config = dict(
    d_model=128,
    vocab_size=4096,
    parallel_block=False,
    init_std_qkv=0.0314,
    lr_mult_qkv=0.7,
    schedule='cos',
    doc_mask=True,
    steps=13190,
    dataset='wikipedia_en',
)
Each number is 128 + 24 x the weight over its row's rms, rounded and kept within 0 to 255. Layers, rows and columns count from 0. The size above them is the row's rms in percent of the matrix's.

# layer 5 MLP up, 768x128, rms 0.084, rows 677-729, columns 0-63
size [130 133  99  36 101  73  77 113  14 118  97 113 127 125  10 106  92 102 110 111 100 112 118  12 110  86 122  96  13  93  15  99 130   8  14 112  96 113  69  17 106 120  24  56 103  92 108   9 110   5 101  65  72]
[[ 99 115 121 133 124  94 139 156 141 123 123 113 121 156 135 132 152 113 118  82 161 194 122 151 132 144 141 133 148 122 144  83 116 141 140  80 106 141 136 120  99 153 103 122 109 101 107  90 128 148 131 101 154 145 148 140 132  88 107  61 137 131 149 130]
 [106 157 137 109 146 111 167 181 149 161 138 147 113  69 130 139 103 118 130 136 117 129 129 107 109 147 142 134 148 129 100 149 121 145 108  98 127 118 130 141 125 123 135 155 110 152 140 192 125 158 130 121 113 147 114 104 127 150 118 143 127 148  85  81]
 [ 92 125 148 132 164 128 131 121 138 110 117  89 134 131 161 127 116 115 126 145 139 148  86 126 146 164 142 137 132 167 146  79 147 116 108 117 142  97 131 113 158 157 140 140 109 118 147 179 102 115 122 144 101 122 186 105 160 120 129 138 165 137  68 106]
 [126 142 126 108 137  72  78 108 140 105 130 184 154 120 102 157 130 121  99 131 124 105 155 122  87 158 149  99 168 120 119 130 104 127 139 141 105  77 131  98 119 108  97 127 152 108 119 152 131 140 158  92 108 110 110 142 143 122 112 160 133 106 137 151]
 [124 106 119 187  81  97 136 136 106 126 160 130  98 103 132 129 137 132 121 134 139 141 133 167 125 121  98 130 134 145 138 122 159 115 157  83 127 112  96 135 115 154  89 129 127 112  87 158 107  71 106 127 114 154 115 154 109 134 122 118 119 144 136  92]
 [123 141 123  88 140 138 150 180 155 174 122 126 156 142 107 152 113 155  73 157 103 126 132 159 119 147 163 129 128 103 121 129 119 125 102 105 177 159 131 107 165 126 128 160 106  84 112 143 195 119 108 107 117 122 111 124 134 115 136 133 126 128 152 145]
 [127  98 111 128 154 146 181 107 152 150 149 105 116 129 159 136 151 132 117 145 159 140 129 113  66 157 151 128 139 127 138 123 143 136 152 120 183  95 102 127 136 144 139 128 117 115 117 102 122 118  88 111  96 124 109 136 125 120 111  97 149 152 128 121]
 [121 161 109 145 117 119 141 118 175  87  92 136 105 104 141 116 116 153 127 154 101 174 126 165 122 102 116 171 150 138 127 131 120 120 150  93 101 155 108 152 130 146 102 137 120 164 111 111  90 107 122 110  95 142 127 129  73 115 132 115 111 140 123  99]
 [118 126 127 144 145 116 162 146 158 156 111 102 104 119 126 137 159 152 135 105 152 116 139 128 176 149 133 179 131 151 110 194 137 140 126  92 166 119 156 144 137 131 170 165 124 129 121 123 171 128 142  96 117 164 161 124  98 141 152 155 126 102 151 144]
 [140 171 121  85 151 124  93 130 171 155 115 135 142 159 121 118 120 183  67 133 165 138 130 121 169 113 143 129 174 131 143  69 147 139 185  95 120 116 140 173 101 116 153 138 123 137 121  78 107 111  92 117 129  78 139 110 134 141 132 117 116 132 147 132]
 [123 142 118  74 124 139 118 170 144 134 137 107 116 155 137 113 150 105 138 122  97 135 134  92 175  97 154 120 108 104 173 120 128 136 162 103 114 143 137 123 131 155 138 144 146 108 118 111 127 129 124 116 184 145 131 105 101 123 149 139 141 145 160 138]
 [110 107 122 152  99 150 177  90 141 140  98 146 132 140 105 136 165 133 146 175 154 161 121 122  83 113  76 111 135 104  95 114 107 112 146  96 125 159 158  99 141 147 131 175 137 145 134 124 143 141 113 124  97 171 140  80 109 157 154 133 120 129  98 123]
 [148 131 153  97 124 108 170 144 136  86 138 147  90 102 119 150 125 117 153 128 129 172 123 132 128 147  90 135 115 188 122  99 145 133 131 117 163 159 181 139 146 186 105 125 167  94 119 163 141 131  85 114 150 147 141 136  83  92 114 126 159 147 129 121]
 [168 102 115 131 124 153 126 124 119 117  62 173  87 132 147 103 150 125  70 116 115 154 119 162 162 128 123 153  95 115 114 124 145 177 129 113 143 142 151 110 124 166 124 149 163 137 108 138 137 128 173 124 111 133 154 105 100 112 118  98 175 117 110 127]
 [172 133 148 142 108 129  68 127 142 118 155 159 159 126 126 120 126 140 125 166 149 155 177 104 104 164 151 111 137 112 146 108  87 130 162 134 123 145 118 112 156 150 113 128 145 118 195 116 150 123 145 110 153 127 133 162 187 111 109 147 143 147 155 135]
 [145 112 152  87 129 132 140 150 136 144  91 115 101 108 141 123 163 195 116 107 108 132 133 156 148 106 137 145 114 120 128 119 132 144 105 106 144 133 153 143 166 141 129 136 141 136 131 133 169 116 204 108 132  94 134 130 152  96 116  57 152 152  82 159]
 [127 110 121 104 127 112 114 142 143 145 158 109 143 120 145  97 127 161  90 148 143 135  85 159 181 102 112 153 124 119 103 111 134 116 136 113 114 115 174 142 118 148 149 133 127 163 143 106 150 113 114  77 153 116 139  97 125 110 138 136 127 141 152 141]
 [131 123  97 140 134 101 178 171 117 123 125 154  96  98 118 113 125 120 104 121 169 172 127 113 129 145 107 159 174 153 135  79 131 110 119  98 138  75 150  86 149 127 155 117  81 104  98 134 124 173 138 133 141 102 124 130 125 118 143 122 118 127 111 112]
 [133 129 136 102 161 142  87 132 130 130 116 131 105 111 135 146 107 156 109 167 117 130 122  98 124 136 126 153 170 116 137 111 174 142 179 140 153 148 153 153 102 120 140 165  95  75 138 128 120  75 118 120 203  89 182 117 136 118  99 150 122 119 111 119]
 [125  98  75 120 143 103 161 143 154 103  80 100  80 105 162 119 109 147 102 175 113  95 104 118 155 141 146 118 118 120  77 101 139 124 151 109 116 133 198 101 109 142 150 126  87 150 132 120 149 121 112 108 154 114 127 126 161 111 168 139 124 167 158 117]
 [124 177 152  93 118 112 131 136 124 112 106 114  98  96 173  85 139 118 152 143 129 119 118 134  92  78 172 178 131 128 151 110  86 115 121  96 118 166 163 165 128 134 109 103 124 102 126 114 131 147 105 121 142 119 113 131 155 140 124 172 114 144 144 129]
 [117 137 123 139 166 129  55 110 124 104 138 172  91 131 135 127  99 131 114 141 154 161 134  70 120 164 112 149 137 125 138 123 137 115 165  78 109 115 116 128 112 132 144 140  98 106 127 117 112  95 113 130 172 121 128 130 142 116 114 145 139 117 111 162]
 [113  88 138 130 213 139  96 135 148 169  95  95  97 115 128 114 151 132 100 124 125 115 102 174 106 135 131 162 118 109 102 133 118 131  87 109 112  80 181 111 131 154 158 112  99 168 117 121 147 102 149 117 114 117 110 129 153 121 133 134 108 173 113 126]
 [108 116 120 116 147 128 196 143 136 147 118  84 108 117 117 124 130 166 137  77 104  97  87 128 162 112  91 150 124 131  98 172 161 122 105  95 126 143 142 119 109 160 159 134 103 129  81 126 124 134 111 103  89 137 112 126 101 146 121 111 113  84 103 134]
 [111 111 106 105 149 120 112 116  82 122 104 116 107  99 144 144 158  95 126 147 119 147 104  80 118 133 127 138 197 140 128 132 104 120 168  99 125 114 116 140 152 138 152  92 140  75 149 117  81  94 128 119 129 126 129 135 138 152 161 117  99 141 119 179]
 [ 61 149 122 125 124 176 133 126 131 120 131  55  91  97 109 155 117 208 170 156 115 134 127 126 151 116 148 136 130 125 162 151 117 146 168 132 131  47 139 119 117 127 130 117 148 130 163 136 131 106 105 135 140 141 171 132 108 135 124  93 142 151 143 108]
 [ 75  99 136  70 143 115  92  71 136 133 108 112 107 100 147 145 165 122 100 131 135 123 101 122 157 125  99 126 166 142  87 112 167 156 112 109  85 114 124 129 139 134 125  88 135 148 123 150 112 103 137 120 111 116 152 114 109 101 100 135 123 125 108 139]
 [100 154 123 115 129 137 124 100 117 172 119 104 104 147 136  97 111 139  84 124 118 102 164 112 121 177 140 150 121 128  77 160 113 129 141  86 131 135 123 147 163 135 112 135 150 129 115 104 146 155 104 116 114 109  72 109 136 113 147 151 138 140 159 118]
 [121 145 121 123  99 121 134 114 132 115 152 145 152 122 122  97 126 101 119 174  99 121 192 109  86 142 130  97 128 121 101 126 131 147 174 149 111 131  66 122 118  68 109 117 137 105 161  96 176 115 111  73 122 104 125 146 159 152 131 144 117  95 115 132]
 [149 116 141 164  91 137 163 125  98 119  79 102 128 129  72 140 139 127 122 115  85 133 140 159 146 103  62 172 147 141 129 134 144 160 119 124 152  83 118 112 116 166 108 163 114 111  89 151  95  69 129 100 123 176 142 132 100 112 125 142 138 156 117  96]
 [152 101 156 120 101 139  88 124 105 128  92 133 131 100 107 122 106 133 116 160 163 126 131 120 125 121  90 113 155 148 143 148  86 104  99 129 112 150 165  96 142  77 149 122 161 108 162 133 108 120 111  93 122 129 126 142 127 137  89 120 181 126 149 104]
 [ 76 140 102  94 152 145 135  93 133 171 109 133 126 131 101  86 141 145 100 143  81 118 163 107 137 130 185 136 145 139 148 122 121 119 136 109 103 115 127 142 168 156 132 106  87 158 117  90 160 148 162  91 115 125 116 145 153 116 142 122 113 163 118 101]
 [118 131 144  95 131 132 126 119 158 130 120 121 134 150 176 130 110 140 146 133 163 117 123 103 162 152 117  86 140 168 167 151 186 125 149 111 114 152 164 111 129 137 126 156 136 169 133 128 106 126 135 103 139 123 180  75 142 109 128 104 110 142 152 136]
 [139 140 148 145  94 175 126 134 115 130 154 149 157 151 173  98 121 102 141 199 125 162 152 154 102 126 127  98 146 173 157 131 122 153 141 182 118 164 155 155 142 124 148 124 166 114 170 136 125 140 139 176 158 133 123 142 162 170 123 122 146 173 148 130]
 [156 120 127 100 151 113  84 134 124 116 136 127 135 113  99 163 119 165 140 132 104 115 141 104 114 145  82 132 164  93 129 128 110 111 133 107 109 144 115  78 130  85 172 113 148 143 131 157 121 122 148  60 119 142  78 143 138 103  94  85 155 121 132 134]
 [135 153 121 102 163 116 115 107 176 158 117 133  81 126 155 142  90 136  82 172 114 164 128 136  72 118 152 118 108 104 150 144  94 116 115 134 103 131 151 128 103 128 182 120  94 153 141 135 168 113 134 124 158 130 111 123 127 100  92 158 132 127 114 118]
 [100 112 123 156 122 111  90 124 126  78 102 136  59  92 116 107 139 117 133 110 142 185 111 148 135 131 130 121 116 120 104 150 161 127 143  87 123  95 142 145 101 187 133 118 115  90 126 116 135  85 105 143 170 120 141 139 147 158 117 115 140 146 151 132]
 [166 144 120 126 136 130  79 122 133 113 156  95  99 119 131 211 158 138 127 128 130 139  96 130 142 109 107 166 157 154 164 137 144 171 124 100 129 157 144 113 109 124 103 131  90 118  96 165 148 128 126 131 158  86 174 129 122 117 125 105 140 125 103 148]
 [107 140 143 126 143 121 146 132 136 125 114  97  94 123 152 129  93 146 146 127 126 138 203 159 149 131 105 170 117 121 144 121 142 244 100 100 120 132 146 115 137 145 147 106  90 121 106  96  99 140 131 160 138 159 139 108 107 134 134 131 149 153 130 118]
 [115 150 120 115 127 124 148 118 143 123 117 103 115 108  98 122 142 142 103 100 102 107 126 133  95 138 143 130 116 133  91 152 128 153 166 101  79  86 123 118 136  88 115 147 137  93 102 117 139 115 141  60  80 132 117 141 128 123 151 134  72 119 138 165]
 [ 67 150 129 145 135 103 141 162 134 161 127 111 127 182 115 121 139 166 132 106 160 116 131  97 179 133 114 140 168 129 139 106 129 128 139  92 107 106 149 172 109 119 153 121 119 122 126 134 117 103 118 105 109 101 111 110 103 110 138 131 111 114 133 116]
 [134 109  88 165 144  99 142 127 178 136  99 124 107 153 119 106 141 145 105 131 104 166 138  97 140 158 140 101 117 151 104 100 116 137 102 101 153 116 116 147 144 148  63 144 102 146 145 121 142 145 157 124 125 119 134 142 166 140 120  72 116 161  71 109]
 [113 149 117  89 106 104 101 135 128 103 152 134 143 153 107 121 130 102 101 160 108 109 185 119  85 162 168  93 147 119 134 118 127 129 166 137  85 105  85 110 142 113  93 128 170  98 130 141 155 135 140  85 136 114 107 142 124 155 156 127 105 133 137 139]
 [ 91 154 101 123 106 145 133 132 126 128 110 108 111 147 148 108  94 138 160 113 130 116 188 119 157 107 113 139 142 108 155 134 136 179 144 139  92 142 121  90 110 121 132 135 112  90 126  92  90 105 144 197 147 140 151 137  95 148 148 110 144 138 137 127]
 [137 122 126 116 147 154  94  54 159 120 124  84 137 146  69 142 133 134  95 160  77 153 121 146  96 138 122 150 121 151 160 106 130 134 134 107 127 161 141 128 128 159 115 153 103 127 108 158 130 103 101 115 130 202 157 133 124 144 133 143  74 141 129  81]
 [132 115 151  97 150 144 156  90 139 168 118 147 127  95 178 141 119 154 112 129 118 157 143 112 144 115 145  83  95 140 131  97 136 130 148  33 115 100 109 131 114 120 100 131 134 170 126 117  88 168 157 100 104 122  98 135 134 113 150 127 125 118 102 152]
 [124 137  81 125 130 118  91 143 138 178 120 153 129 175 137 133 157 193  95 146 116 120 136 105 115  72 111 134 128 141 164 136 141 152 126  80 140 149 122  98 172 133 148 137  93  84 109 118 113 153  98 128 141 114 162 100 150 101 128 139 124 114 159 177]
 [101 139  97 107 117 112 144 105 123 138 138 122 115  91  96 108 107 119 107 103  97 127  89 139  76 128 115  74  98 110  90 108 112 125 132 111  82 126  92  95 128  44 100 139 143 101 109 123 134 106 106  95  98 128 101 128 124 113 137 114 104 137 119 139]
 [137  75 131 120 171 141 156 131 127 126 149 122 113 117 121 106  81 135 127 105 156 155 134 131 123 138 105 153 154 140  83  85 124 120 152 133 132  91 143 147 145 133 130 130 133 168 145 125 112  98 176 118 101 125 118 125 119 139 124 102 119 159 124 122]
 [124 133 170 159  86 149 141 118 127 135  83 128 150 108 130 101 135  95 134 116 165 166 153 134 105 118 164 133 116 175 142 130 138 166 130 158 129 158 166 153 150  77 133 130 124 111 155  93 158 125  84 112 108 166 155 137 158 149 128 147 125 123 147 118]
 [121 114 161 134 115 127 134 119 143 156 129 130 134 116 137 131 129 160 128 109 134 186 141 134 127 152 192 118 143 148 122  77 104 121 155  94 143 115 133 106 149 111 123 119 135 159  99 146 127 143 163 120 108  93 136 110 120 119 130  80 151 128  47 142]
 [130 116 110 120 155 138 141 121  96 118 137 107 143 112 135 100 126 149 138  94 126 156  95 148 127 143 123 139 134 144 206 101 102 146 108 103 102 184 144 136 148 139 114 115 156 107 143 130  98 123 152 128 111 112 114 115 113 105 153 104 129 116 107 135]
 [141 121 164 136 135 144 115 120 124  86 143 132 116 148  96 130 162 111  88 125 113 135  46 163 139 161 129 164 134 167 143  97 180 115 101 104 158 140 175 124 132 135  92 146 102 121 147 162 143 107  84 132 121 176 149  86 127 107  97 107  99 125 104  85]]
# layer 5 MLP down (transposed), 768x128, rms 0.0616, rows 677-728, columns 0-63
size [128 123 108  28  96  59  56  94   7  93  80 117 133 130   5 124  72 103  96 108 104 109 106   6 126  73 114 103   7  89   9 113 127   5   8 130 119 118  89   9  81 140  13  80 124  96 105   5  81   5 107  57]
[[153 143  99 137 140 175 170 140 121 113 111 101 138 165 129 130 125 102 130 185 141 105 111 172 127 171 147 132  72 143 168 128 130 128 167 136 142 117 126 121 159 124  99 144 139 140  81  88 130  94 111 148 146 201 129 135 135 138  81  95  86 147 101 147]
 [126  92 113 134 128 113 133  69 164 138 154 100 159 183 142  83  98 156 166 143 154 112 127 150 148 154 132 105 105 163 104 109 124 123 138 143 136  97  99 142 128 120 133 127 142 118 141  90 110  70 116 147 135 134 144  93 132  94 157 122 156 128 101 169]
 [106 105 137 133 116  80 116 144 104 104 120 193 138 125 167 135 128 149 123 124 104 114 137 144 130 150 116 113 120 115  81 138  98 103 121 125 143 151  62 149 124 153 112 135 186 135 121 163 146 118 137 105 122 124 107 160 138 153 142 134 108 137  99 160]
 [101 118 118 148 100 174 181 149 161 118 122 108 101 152 113 125 119 117 141 130 130 152 107 108 163  75 118 164 135  99 120 130 153 109 162  83 126 141 143 150 115  98 142 116 109 135 147 127 140 130  81 188 136 114 142 173 149 134 152 101  91 138  88  98]
 [144 156 122  88 140 171 145 110 128 136 112 132 134 113 130 118 115 150 112 151 107 107 105 118 166 129 154 119 146  82 142 124 120 114 139 147 149 132 127  82 127 115 194 140 138 120 125 135 117 156 150 203 163 105 129  79 144 160 151 132 132 100  77 135]
 [154 112 138 126  96 120 153 138 111 146 101 136 116  82 111 143  87 161 150  99 118 123 122 115 128 162 104 153  90  81 136  86 163 150 150 143 141 153 116 150 153  88 107 141 103 138 129  92 153 132  89 131 139 160 133 103  87  98 144 152 165 120 116 158]
 [151 141 152 114 119 126 134 125 136 154  90 176 137 136 151 135 113 158 106  93 119 115  99 141 160 114 101 152 118 139 159 134 123 120  93 131  66 168 173  96 143 126  91 144 142 175 124 111 139 118 120 168 104 113 118 133 121 123 120 145 136 121 110 182]
 [138 123 142 125 110 143 114 139 135 174 146 145  73 119 157 126 122 147 122 119 127 118  97 136 149 123 126 101 149 133 134  94 121 131 168 126 104 115 142 147 137  83  97 110 124 115 111 137 159 123 131 155 151 112 110 112  87 172 108 169 133 137 111 175]
 [119 142 119 117 105 129 125 124 101  94 159 119 140 123 129 177 119 114 149  76 154 131 117 108 110 148 130 113 138 113 124 124  81 130 144 145  98 170 104  63 135 193  84 133  84 123 113  86 139 179 134 170 127 114 125 106 148 162 144 100 124 147  80 124]
 [115 123 126 177 130 114 123  84 141 125 134 100 129 140 100 108 141 141 111 134 118 141 114 152 143 137 113 171 126 120 146  98 123 140 166 121 116 100 184 128  78 117 138 120  88 127 130  97 105 119 108 155 154 104 157 110 147  73 220 121 110 123 106 136]
 [132 131 158 189 111 120 120 141 124  94 106 131 103 152 146  98 155 154 102 101 119  84  83 124 119  90 155 156 138 179 143 135 168 106 148 155 161 129 132 139 133 105 127 147 122 130 131 126 123 134 112 120  97 137  96 140  39 155 112 106 130  93 125 111]
 [107 154 142 145 131 160 122 123 148 176  98 110 148 169 122 131 111 175 130 107 121 116 111 114 140 163 163 126 183 113 128 137  91 157 170 120 101 144  92 160 117  66 126 113 145 127 148 100 156 167 119 134 116 143 191 107 164 151 124 119 149 111  94 159]
 [137 100 137  89 131 147 122 155 156 179 114 168 154  95 148  80 135 115 113 123 114  49 158 110 107 126 150 124 167 104  99  91 133 123 156 115  95 107  96 108 103  78 137 164  89 140  96 124 145 109 183 129 146 142 135  81 147 154 118 119 124 150 109 149]
 [100 117 139 106 111 132  99 138 119 142 133 134 140  75  97 158 129  81 132 118  89 120 137 134 129  98 124 117 147 104  64 131 131 111 144 142  95 130 123 157 156 149 129 114 110 176 145 152 129 134  99 143 106 108  99 153 168 151  93 115 147 102 134 101]
 [148 145 100 160 112 129 144 127 173 113  85 126 139 101 115  72 103 158 130 145 121 136  99 112 139  79 145 148 124 116 129 161 169 103 124 106 133 104 138 151 117  73 119 162 135 120 133 155 145 112 114 117 104 134 117 121 118 158 103 142 109 131 134 126]
 [138 167 132 164 102  96  92 105 110  95 131 146 125 113 146 136 125 116 138 150 134 135 120  91 106 144  97 111 163 168 133 126 131 140 132 166 161 158  98 142 136 140 102 128  97 112 133  98 125 135  90 157 125 139 115 122 110 146 143 131 165 127 107 106]
 [138 122 134 144 135 142 149 146 159 124 129  98 131 153 155 116  98 118  74 131 136 100 115 128 105 115 147 103 124 133 153 153 110 113 126 151  90 115  85 102 123  26 144 131 135 125 107 118 163 108 153 171 124 149 136 146 146 116 135 153 118  61 122 115]
 [ 78 157 115 165 178 142 132 139 105 157 120 139 132 161 133  84 120 141 145 109 116 129 140  95 119 107 134 167 149 120  96 149 109 119 106 113 140 142 127 121 132  59 138 144 123 112 146 106  88 120 118 178 128 187 142 127 169 129  93 114 132 146 139 160]
 [108 110 128  93 128 123 132 172 111 108 134 159 113 100 111 129 126 120  99  89 106 140 133 181 173 133 118 146 121 120  98 112 154 104 139 125 121 147 169 122 132 123 134 110 140 149 165 131  81 139 112 108 147 135 117 128 155 177 111 119 153 123 164 139]
 [144  93 125 134 131 135 127  88 153 138  81 133 121 125 126 110 100 188 106 121 141 173 129 131 105 129 141 142 114 132 109 103 149 110 148 122 113 135 148 115 129  71 134  77 130 176 162  99 159 128 136 167 127 130 142 164 121 148 141 150 133 110  95 134]
 [155 118 101 132 138 115 134 155 100 123 136 112 134 158 128 163 161 136  99 136 139  82 131 109 141 136 102 105  94 135 186 129 132 139  86 128 161 129 117 148 120 212 122 177 157 126 151 141 130 141 177 100 115 130 138 109 135  82 115  80 144 160 129  92]
 [ 91 119 102 175 112  89 114 113  95 147 118 113  97 115  95 178 145 137 154 140 130 136 156  99 125  73 125 135 137 132 119 128 118 128 111 108 141 141 128 149  93 179 128 120 112 118 125 137 113 114 150 175 127 165 159 136 137 160 127 158 151 161 123  70]
 [154 105 124 155 110 133 163 115 104 172 109 128 119 141 150 109 132 149  98 129 121 146 114 157 106 102 102 169  93 118 160 134 145 149 119 131 108 113 104  96  90  85 152 135  84 118 136  96 113 127 114 174 176 164 137 146 127 131 159 130 151 106 139 139]
 [132 126 136 111 115 140  99 119  71 119 137 115 160 131 131 167 123 112 146  89 156 115 140 115 155 186 104 114 119 115 133 105  72 154 163 127 129 160  94  61 151 173  97 129 114 108 130  96 103 152 134 149 142 121 169 131 132 127 144 143 116 140  86 127]
 [162 120 139 115 110 114 114 144 168 120 148 159 132 110 122 139 123 145 114 125  89 130 146 184 118 112 173 122  97 116 156 138 137 108 146 150 116 162 144  88  91 142 100 162 122 215 103 131 140 153 132 126 135 101 116 116 102 123 122 148 145 139 134 115]
 [156 152 182 124 118 150  91 136 140  95 111 151 136 117 113 144 152 109  86 172 152 114  89 130 120 136 115 130  87 126  98  82 114 122 113 107 143 138 116 155 118  74 138 138 123 131 126 119 148  85 142 166 151 122 125 119 127 142 163 161  94  92  73 181]
 [135  96 147 124 128 151 123 138 163 137 153 121 137 110 119 104  92  73 134 124 139 148 108 185 137 112 155 124 137  95 135 158 112 130 161 112 146 176 103  83 139 130 132 120 120 140  86  84 145 139 132 106 175 160 130 139 129 155  88 146 119 132 145 161]
 [156 158 153 146 102 112 116 111 129 128 181 109 109 122 100 120 133 128 121 112 110 162 113 135 113 129 137 119 112  93 142  98 120 132 141 100  93 138 107 131 117 116 136 132  98 140 134 108 117 151 161 114 108 145 116 136 127  90 115 124 164 141  87 139]
 [167 121 142 141 163 134 111 135 158  91 115 138 112 122 114 140 105 127 116 112 197 151  82 141 132 102 121 154 159  83 170 140 147 142 146  97 129  95 132 129 162 103 110 147 100 137 129 143 109 105 171 187 149 116 140 126  99 102  59 167 126 122 107 138]
 [119 137 160  95 150 176 125 140 128 106 144 142 126 117 114 121 109  99 141 130 154 148 103 154 134 111 142 110 136  95 137 134 137 159 139 113 127 133 144 149 113  73 142 119 131 133 171 117 157 143 124 231 115  95  89  99 146 116 129 128 131  80 145 105]
 [123 156  73 140 131 139 140 130 125 188 103 122 124 130 152 119 132 138 127 136  76 152 123 125 143 115 132 128  88 116  92 165 142  92 119  91 153 130 103 131  90 113 120 110 136 107 138 106 128 148 109 145 127 137 109 164 175  93 137 146 112 139 132 150]
 [126 181 123 152 150 122 109 137 135 141 129 139 119  98 135 150 142 141 142 112 139 147 142 138 137 122 106 160  78 161 131 149 123 105 114 107 196 185 112 131 126 122 124  94 103 115 135 116 129 120 104 184 126 102 107  96 124 164 144  76 181  93 117 104]
 [107 113  90 128 126 129 101 120 154 114 128  92 148 142 129 115 150 178 123 158  86 112 143  92 111 152 157 149 103 145  96 126 124 124 121 106  95 129 124 163 126 111 142 119 120 138 133 142 158 171 140 135 135 108 111 150 140 137 140 149 146  99  89 113]
 [119 134  84 128 160 109  99 109 122 167 119 136  99 163 118 124 136 119 132 102 167 146 123 136 133 122 159 120  77  78 134 145 146 124 108 105 148  63  96 144 130 109 141  81 127 143 138 136 131 117 150 100 124 160 109 131 153  85  97 150 127 101 131 158]
 [135 147 146 131  86 156 142 131 163 139  84 113 134  90 153  89 128 103 112 131 108 100 135  78 157 123 122 115 127 107 116 151 155 104 124 108 142 177 167 142 124 117  96 152 124 103 123 117 114 112 104 145  72 144 160 168 144 141 136 135 108 175 139 123]
 [137 136 145 105 107 129 132 131 100 138  93  96  86 161 179 145 102 123  65 143 139  93 122 168  98 126 132 108 116 114 129 138 127 135 137 182 133 115 141 106 123 125 138 127 124 103 153 106 102  94  69 128 151 151 145 114 115 135 125 139 110 147 102 102]
 [141 128 131 132 141 118  95 137 120  91 127 113 105 124 136 134 111 126 120 126 159 119 135  76 156 134 106 145 111 168 138 176 120 137 116 150 174 146 106 147 102 168 135 121 100 118 147  90 136  98 137 197 148 129 109  99 116 148  81 113 159 145 125 130]
 [ 95 154 132 166 134 127 131 166 114 135 120 136 140 134 145 114 140 105 175 140  97 146 153 166  92 109 116 146 131 101 120 125 133 142 128 104 134 125 155 117 128 174 145 187 160  88 163 119 152  70 151 148 111 149  74 134 107 166 108 137 130 126 147 108]
 [142 127 145 144 133 146 124 120 108 138 132 122 130 134 115 105 147 133 129 130 132 147   0 138 141 143 128 121 130 140 154 106 138  76 140 107 136 153 140 154 128 168 136 125 143 128 167 122 145 107 129 115 147 111 100  97 133 109 145 114 123  94 134 107]
 [121 145 147  94 128 144 102 112 145  98 147 134 128 100 119 160  96 133 170 109 154 103 114 116 156 129 107 157 174  82 121  97 127 125 112  96  87 166 158 101 145 142 123 130  99 121 122 137 133 118 120 170 139  95 187 123 119 183 137  91 142 154 109 104]
 [115 127 145 132 113  95 138  95 161 139 117 159 133 140 110 145 113 170 133 120 180 100 110 130 162  88 107 110 108 100 119 107 150 131 143  90 115  95 130 146 172  97 116 137 133 133 157 142 136 104 154 125  82 134 164 126 153 112 147 165 130 134 113 164]
 [ 96 174 164 105 139 109 125 135 157 150 151  99 132 120 150 123 115 107 123 123 138 116 112 123 103 134  85  80 132 159 132 119 106 142 148 149 178 182 144 139 127 137 144 134 159 100 129  96 134 151 143 142 111  79 106  88 126  93 135 101 185 104 114 135]
 [134 106 156 155 115 137 116 100 173 106  95 136  98 108 116 139 120 130 137 113 155 157 100 130 164  93 113 166 171 119 142 155 152 124  98 107 144 127 150 164 113  76 164 122 125 155 114 150 128  77 131 186  99 137 127 115 118 130  70 133 150 124 130 121]
 [134 112 131 149 128 133 113  99 133 123 121 132 125 127 121 129 165 157 113 140 115 156   0 132 128 137 126 117 124 163 120 115 133  79 126 122 151 147 150 150 121 160 135 142 130 145 150 150 146 106 146  52 141 129 117 145 134 133 130 122 119 108 130 126]
 [114 171 121 141 163 131 149 180 104 132 135 104 114 101 120 122 127 140  91 132 147 126 135 112 110 120  88 138 102 101 132 160 114 131 105 160 135 137  90 132 127 142 134 115 144  84 128 103 161 118 110 141 119  89 162 139  83 163  99 102 172 146 164 163]
 [136 195 158 124 127 129 122 136  93 103 127 139 130 117 108 116 110 140 141 111 144 106 127  97 118 141 130  79 122 137 125 181 137  98 154 113 153 149 118 137 144 105 160 124 140 122 140  76 163 128 197 138 143 139 136 156  79 159 101 112 155 147 132 103]
 [109 100 165 119  93 118 147 125 167 124 107 180 104 117  95  95 137 136 119 113 142  93  89 126 129 105 142 164 151 128 126  99 129 139 140 114  74 140 180 128 118 142 106 136 120 118 119  95 115  91  90 149 138 172 135 113 139  70 164 144  96 142 156 159]
 [140 162 142  88 159 131 155  87 134 126 134 133 134 132 135 150 123 135 165 124 115  95 109 171 187 120 113 154 160 112 119 107 109 133 110 119 138 113 159 117 182 143 137 119 141 102 112 127 106 104 154  73 134 117 140 110  69 156 141 130 125 104 163 132]
 [146 170 140 153 121 150  98 107 125 138 117 125 109 127 143  93 156 113 125 149 144 103  84 171 130 102 102 166 124  97 155 127 181 131 112 122 147 152  92 143 162  54 147 115 140 107 119 134  86 127 138 161 131 144 130 168 135 131 102 132 128  76 135 135]
 [141 162 117 118 201 122  96 122 134 164 162 128 141 147 162 142 133 130 137 110 160 128 111 161 156 112 137 127 103  87 135 109  95 124 143  97 176  60 113 131 119 129 150 103 100 120 138 113 151 100 155  96 134 115 126 141 144 149  87 142 141 107 101 172]
 [126 160 156  99  98  92 136 162  71 142 124 108 132 116 164 105 109 158  99 143 134 143 158 107 117 131 115 132 114 133 138 174 142 103 135 143  99 132 131 128 116  75 101 185 122 130 127  80 116 155 129 146 137 138  96 147 121 196 117 116 120 129 151 137]
 [127 167 135 104 137 109 131 127 152 166 141 148 108  99 129 131 167 113 110 152 158 114 161 114 125 130 150 123  87 107  64 136 152 134 133 119 106  79 118 114 118  83 163 133 117 130 121 120 154  99 105 125 119 121 189 107 122 165 124 171 141 126 110 112]]